From a checkpoint of a small transformer trained on Wikipedia.
Architecture: RMSNorm before each block, normalized queries and keys.
Training: a variant of SOAP for these matrices, 293M tokens, 2237 steps.
Each number is 200 + 40 x the weight over its row's rms, rounded and kept within 0 to 999. Layers, rows and columns count from 0. The size before them is the row's rms in percent of the matrix's.

# down: layer 5 MLP down (transposed), 1280x320, rms 0.0898, rows 1244-1263, columns 240-319
# up: layer 5 MLP up, 1280x320, rms 0.0977, rows 1245-1264, columns 240-319
down1244,090,182,256,202,217,216,223,188,217,232,211,202,234,194,184,213,204,217,198,145,157,225,231,227,191,241,200,181,168,314,194,200,208,232,231,194,209,149,246,224,260,142,189,243,206,203,144,229,177,227,212,0,198,233,136,184,201,235,200,218,195,172,165,226,185,213,203,198,210,193,185,233,180,231,230,215,206,199,236,222,196
up1245,083,178,217,280,180,164,221,185,251,210,182,177,253,192,203,235,150,86,280,200,173,190,190,225,112,177,224,236,232,184,201,266,183,239,195,168,205,216,249,176,204,252,185,268,202,162,140,223,245,173,274,223,182,148,251,218,146,190,232,240,227,204,193,234,198,228,191,209,261,182,255,219,148,198,174,142,155,177,211,152,194
down1245,096,183,288,261,159,165,261,159,194,144,214,172,161,239,212,210,192,224,205,181,218,255,237,180,183,199,198,159,173,258,161,177,195,195,131,149,225,175,207,163,116,102,228,167,163,204,170,207,254,165,228,172,125,216,157,184,166,304,169,173,188,192,190,268,181,219,146,225,154,140,157,177,247,206,226,203,184,225,211,268,237
up1246,097,183,292,209,179,140,196,209,133,245,180,172,187,211,276,170,184,220,250,250,225,161,191,152,217,234,142,230,248,288,168,252,236,218,287,138,188,235,233,104,156,241,240,176,120,186,216,140,213,204,216,192,303,213,205,236,195,201,223,242,151,281,213,146,222,161,262,234,250,264,246,151,276,157,167,171,186,266,204,159,210
down1246,091,239,166,236,174,245,154,215,185,254,176,219,212,123,190,230,189,200,221,119,216,199,261,258,170,191,232,149,161,244,172,199,246,91,255,235,179,210,228,235,225,250,296,190,216,237,174,253,134,261,171,217,228,285,201,169,158,157,221,200,173,185,251,171,215,210,220,220,188,158,148,184,187,200,166,223,291,219,152,167,189
up1247,085,200,198,163,241,192,215,132,222,172,207,154,204,185,221,259,262,218,159,145,216,249,200,199,219,130,202,206,153,235,191,243,211,185,258,175,185,234,183,219,201,103,174,209,172,182,249,260,225,240,175,280,222,224,184,167,232,224,180,167,174,233,224,198,206,135,225,197,182,281,191,235,216,168,224,261,208,282,196,155,242
down1247,088,173,236,270,172,220,218,220,127,198,264,161,236,149,206,177,224,178,190,176,215,212,259,211,170,174,210,234,223,242,187,189,163,166,217,162,236,274,197,204,180,219,183,181,231,164,150,219,191,114,258,148,189,252,205,152,139,266,205,164,290,197,183,171,175,195,264,249,201,199,204,187,200,142,183,159,271,194,232,198,152
up1248,101,248,159,247,229,203,180,209,199,130,149,173,185,200,162,310,202,211,198,194,234,205,274,210,284,186,206,145,266,199,180,174,274,192,187,247,191,242,198,193,196,201,264,236,197,227,282,185,184,193,182,212,181,221,285,183,192,169,184,139,219,262,193,212,195,143,221,164,263,173,193,200,205,182,192,192,204,168,177,169,171
down1248,108,202,206,224,227,182,183,267,226,321,194,241,173,242,219,224,239,182,159,218,112,201,219,215,210,236,188,215,259,113,224,218,228,262,143,182,195,156,202,155,209,199,145,238,232,176,228,222,212,174,166,219,170,149,185,210,207,179,183,250,187,184,165,164,276,203,176,219,142,117,145,193,176,227,187,252,265,188,170,127,226
up1249,104,303,227,195,135,189,174,280,258,197,200,224,303,211,148,235,243,195,166,223,161,201,208,219,185,200,188,184,145,161,138,182,265,276,159,170,218,202,214,165,196,160,236,151,221,232,279,255,155,197,192,205,279,165,232,236,206,167,182,158,260,236,209,261,205,217,179,180,282,173,212,164,238,260,178,140,137,141,210,160,236
down1249,108,174,204,225,227,169,228,190,186,273,247,181,184,204,238,158,204,253,204,221,163,207,156,156,151,188,188,195,182,194,143,163,161,167,200,161,226,172,174,203,233,249,202,238,174,190,205,160,238,118,227,205,171,206,270,208,213,219,163,261,241,207,139,150,232,149,214,233,174,179,202,207,195,168,161,197,181,116,276,226,110
up1250,102,218,202,165,267,231,228,290,212,239,199,172,189,185,223,226,172,192,150,202,202,177,223,218,144,183,231,261,142,145,194,224,198,222,226,155,167,244,225,158,161,145,150,167,186,212,199,192,178,173,163,173,234,219,295,199,187,162,307,164,184,232,242,135,149,146,199,163,277,235,172,166,268,319,172,213,163,266,175,227,244
down1250,093,190,143,266,188,192,231,198,252,177,198,195,201,197,231,145,182,222,240,172,188,290,162,170,161,209,168,218,338,185,183,168,229,223,193,273,195,153,227,219,154,189,176,188,236,183,232,252,196,182,142,283,195,182,179,211,129,209,199,250,201,255,191,228,228,261,275,198,219,257,210,229,226,212,194,255,276,124,191,145,172
up1251,090,151,182,183,244,227,223,193,132,166,193,129,169,232,249,205,198,196,150,152,166,217,175,248,211,200,169,127,142,228,167,173,235,142,163,217,224,160,247,236,192,259,215,176,235,196,158,185,188,181,224,209,206,143,230,191,198,184,248,154,208,200,314,191,201,203,184,167,212,240,158,191,161,174,159,233,122,209,187,262,206
down1251,087,198,217,231,232,159,218,188,167,232,121,195,248,225,212,238,137,289,207,117,134,170,162,208,175,212,221,219,196,169,269,204,239,207,185,170,181,55,167,268,218,186,181,243,160,205,218,246,218,221,191,256,250,150,191,182,165,249,184,259,140,172,187,178,209,226,159,240,168,164,171,134,137,187,138,176,237,147,156,202,255
up1252,096,246,190,144,304,126,207,148,168,190,203,225,222,172,158,244,194,242,159,197,140,182,176,177,218,193,221,147,181,169,242,280,237,182,225,156,158,264,203,227,125,197,233,236,234,207,186,197,175,214,154,269,164,194,192,208,179,243,117,141,230,142,183,244,233,137,191,208,217,152,231,208,269,203,177,206,155,189,149,159,215
down1252,105,278,121,131,238,195,223,144,171,235,187,191,190,192,213,218,197,157,186,210,195,143,256,185,148,218,177,170,255,187,169,172,201,172,174,175,132,224,139,267,179,137,144,186,225,141,168,147,214,207,228,118,193,172,128,228,268,200,161,236,212,102,198,227,256,203,200,193,106,202,235,202,205,211,251,187,145,203,134,140,220
up1253,102,200,246,233,179,210,263,204,139,200,191,201,228,232,256,235,331,178,238,200,208,224,183,154,235,262,237,196,217,201,184,231,233,229,160,257,234,217,188,121,187,180,222,254,193,259,205,211,174,206,175,208,215,240,249,201,220,240,231,222,264,165,183,162,219,190,88,208,185,184,176,187,241,245,229,178,176,181,269,106,190
down1253,099,173,194,192,139,155,246,193,142,234,163,251,140,240,180,189,132,233,181,177,261,206,212,205,213,208,189,195,206,187,158,191,250,178,200,222,236,174,192,175,160,174,154,173,238,173,177,215,253,215,190,207,100,244,286,214,247,206,231,223,220,222,169,223,258,205,137,223,211,210,175,232,282,243,210,185,277,157,169,222,201
up1254,104,224,196,222,215,164,275,262,250,170,195,206,130,203,180,224,203,220,188,205,185,162,199,267,109,228,218,202,191,238,128,200,196,208,214,186,228,181,174,177,221,189,216,258,108,276,214,81,230,178,165,182,286,268,209,231,164,260,264,260,188,185,141,224,243,218,284,214,238,188,182,206,243,145,203,161,193,223,172,241,199
down1254,096,153,239,264,224,221,184,277,160,193,157,239,194,244,236,193,208,136,256,237,226,234,212,217,144,170,173,219,215,179,222,186,218,188,179,221,164,176,243,258,172,177,188,218,132,214,241,180,107,239,178,167,238,335,216,176,231,188,226,254,188,187,199,213,202,170,258,177,179,201,165,140,170,223,235,171,218,118,247,202,160
up1255,099,286,138,280,187,153,249,336,220,237,189,212,159,215,251,192,142,254,231,227,195,141,243,209,264,208,224,240,230,177,183,190,175,182,149,179,173,198,205,206,177,176,221,231,188,246,181,204,228,205,157,203,153,151,184,215,200,216,222,261,213,257,185,147,128,235,220,190,243,199,231,115,233,220,184,212,265,261,256,170,295
down1255,102,223,214,119,193,160,292,186,204,215,269,138,269,164,235,166,187,141,163,241,127,199,224,275,207,226,178,110,211,188,254,207,182,173,240,125,183,223,200,194,240,195,239,215,207,154,208,233,223,273,191,217,225,238,278,213,195,208,193,223,188,268,221,224,219,135,149,150,180,261,205,163,218,192,270,139,288,188,222,214,196
up1256,104,183,173,169,220,214,158,202,208,199,220,168,183,309,171,167,175,192,224,188,253,235,192,235,166,167,202,281,195,230,223,187,195,193,184,239,177,109,190,241,178,237,177,175,237,208,242,170,261,233,155,195,194,173,232,250,278,202,184,207,231,252,165,234,218,247,162,169,188,217,181,262,172,219,135,131,206,278,159,146,232
down1256,093,205,182,216,174,192,151,199,286,194,222,175,205,176,218,223,238,228,132,237,119,186,182,199,183,199,162,202,198,163,244,225,203,265,182,185,190,237,195,118,256,234,207,148,227,123,217,177,144,238,158,156,153,184,299,212,214,247,156,163,116,192,254,267,197,192,225,117,221,211,142,184,176,280,249,188,162,293,192,148,208
up1257,103,251,199,217,242,182,161,266,215,179,177,180,176,183,205,264,279,254,237,223,251,191,153,112,243,187,131,255,182,223,203,164,176,181,150,219,161,156,207,185,165,199,269,233,221,180,215,194,240,230,131,133,163,162,292,248,265,277,147,203,218,184,279,191,186,217,138,252,210,251,128,148,192,205,182,139,164,271,164,192,156
down1257,106,282,230,184,174,174,206,178,230,231,226,238,196,207,170,174,180,169,236,236,290,228,219,115,200,202,136,189,210,226,188,279,213,210,248,247,128,253,214,153,145,198,278,244,149,205,159,174,223,176,144,210,227,183,131,175,209,228,242,206,185,168,174,171,202,279,219,245,174,251,201,258,187,195,164,270,197,201,227,215,145
up1258,086,206,218,159,245,231,238,133,262,237,158,251,190,260,197,234,229,163,164,141,209,233,200,185,175,157,270,241,235,200,160,240,158,220,217,164,178,244,224,276,177,263,173,174,174,231,195,242,124,181,204,207,228,201,211,158,185,200,238,181,174,217,168,175,149,153,185,253,236,140,185,216,250,167,216,194,155,236,187,157,150
down1258,088,199,274,168,188,173,177,214,186,153,209,244,168,187,201,247,208,165,224,215,202,216,181,111,231,216,172,149,182,273,212,185,194,159,204,202,208,208,247,238,137,186,216,206,143,216,223,223,136,185,219,169,185,193,163,181,212,233,160,172,226,181,255,129,191,180,173,214,188,195,206,135,180,224,125,225,239,187,197,198,241
up1259,105,204,156,247,187,183,246,218,207,191,141,194,247,207,241,136,200,234,202,202,178,220,235,183,199,176,188,225,242,176,217,219,165,122,270,192,230,206,129,224,168,162,201,228,208,170,158,218,164,242,178,236,227,184,348,171,140,222,231,132,166,233,171,189,180,194,159,200,178,253,145,213,187,314,211,227,232,174,124,190,200
down1259,085,219,170,206,189,225,212,238,159,192,109,154,158,150,152,268,114,202,182,200,221,195,205,213,204,148,211,217,158,148,233,138,179,230,228,127,235,122,161,250,197,238,204,219,196,220,213,171,231,199,242,122,131,183,171,153,174,234,177,147,188,268,175,217,206,175,170,240,182,134,130,185,189,151,156,122,221,181,230,190,174
up1260,100,241,190,207,217,191,246,208,136,171,221,177,221,256,198,235,179,218,159,190,135,191,216,160,173,305,231,291,214,205,231,201,248,214,207,203,220,236,233,246,210,258,202,212,209,214,233,168,202,214,130,207,132,185,249,166,220,191,214,255,180,206,164,231,207,171,154,236,132,74,225,216,191,280,196,240,176,211,228,158,270
down1260,106,205,165,262,242,196,250,178,255,158,253,248,215,240,158,228,191,223,256,144,167,176,182,175,172,236,158,213,145,168,222,190,197,209,206,192,127,223,251,166,229,216,207,200,188,219,143,312,115,202,145,193,136,207,212,177,170,203,160,267,154,222,176,152,160,224,199,271,90,167,198,244,236,164,190,253,245,182,187,230,219
up1261,111,124,150,225,178,172,320,176,199,207,245,229,247,140,244,244,177,272,115,223,227,194,190,202,164,263,185,274,207,161,181,190,207,225,201,230,254,218,155,226,213,136,165,243,230,255,232,219,213,263,147,221,153,96,169,238,271,171,165,176,171,179,190,235,189,194,182,220,149,216,182,237,198,163,175,190,277,139,253,223,205
down1261,103,176,178,185,212,200,241,191,198,194,191,274,209,165,206,165,246,173,212,208,240,165,204,164,161,212,204,193,174,248,222,190,271,237,178,194,244,185,140,264,157,169,175,205,223,174,161,205,218,215,220,191,182,200,202,210,226,158,229,138,247,161,287,219,126,173,219,290,177,164,199,210,197,270,176,194,260,214,211,244,149
up1262,096,211,219,208,180,171,278,173,166,170,209,194,195,157,249,176,201,211,174,224,269,215,196,168,171,189,283,200,245,291,147,212,161,176,232,216,186,224,139,166,214,177,240,126,181,206,220,203,200,187,110,228,226,220,204,143,202,159,183,151,146,156,221,270,224,131,329,162,154,166,187,185,221,221,169,187,289,193,187,205,211
down1262,106,218,198,255,212,183,152,226,150,174,230,226,243,225,169,242,175,161,226,233,179,194,163,233,261,204,235,204,179,237,176,207,196,244,148,185,150,182,216,202,237,203,173,176,213,231,124,121,193,256,134,157,179,172,160,247,195,186,174,236,178,277,174,187,165,209,188,119,149,269,186,271,247,202,210,220,210,95,216,183,209
up1263,098,179,187,182,279,187,228,144,215,145,267,198,179,188,206,215,196,213,129,223,216,185,209,194,227,249,248,219,141,217,236,182,245,242,210,185,205,171,199,196,191,167,200,161,196,147,157,197,229,178,184,187,299,169,150,175,110,203,236,182,255,133,217,241,188,144,186,223,154,211,201,230,227,208,165,194,162,205,204,164,160
down1263,095,234,203,147,253,250,182,213,200,141,228,245,235,226,187,188,170,190,170,212,251,224,179,245,223,244,188,162,210,187,235,179,197,222,211,183,146,251,173,172,200,189,204,214,164,219,191,130,258,162,174,180,164,166,199,232,235,148,189,163,160,204,217,195,233,227,142,309,166,212,279,212,235,257,117,209,209,209,205,219,168
up1264,100,193,200,169,220,214,111,189,274,210,239,156,214,179,201,222,182,189,216,66,197,149,266,216,195,205,202,199,149,163,228,233,187,185,110,243,200,247,256,214,201,217,173,150,125,185,237,214,240,216,240,229,147,157,221,204,129,249,286,144,134,254,178,99,175,226,219,210,230,111,160,159,184,246,222,272,255,236,234,147,236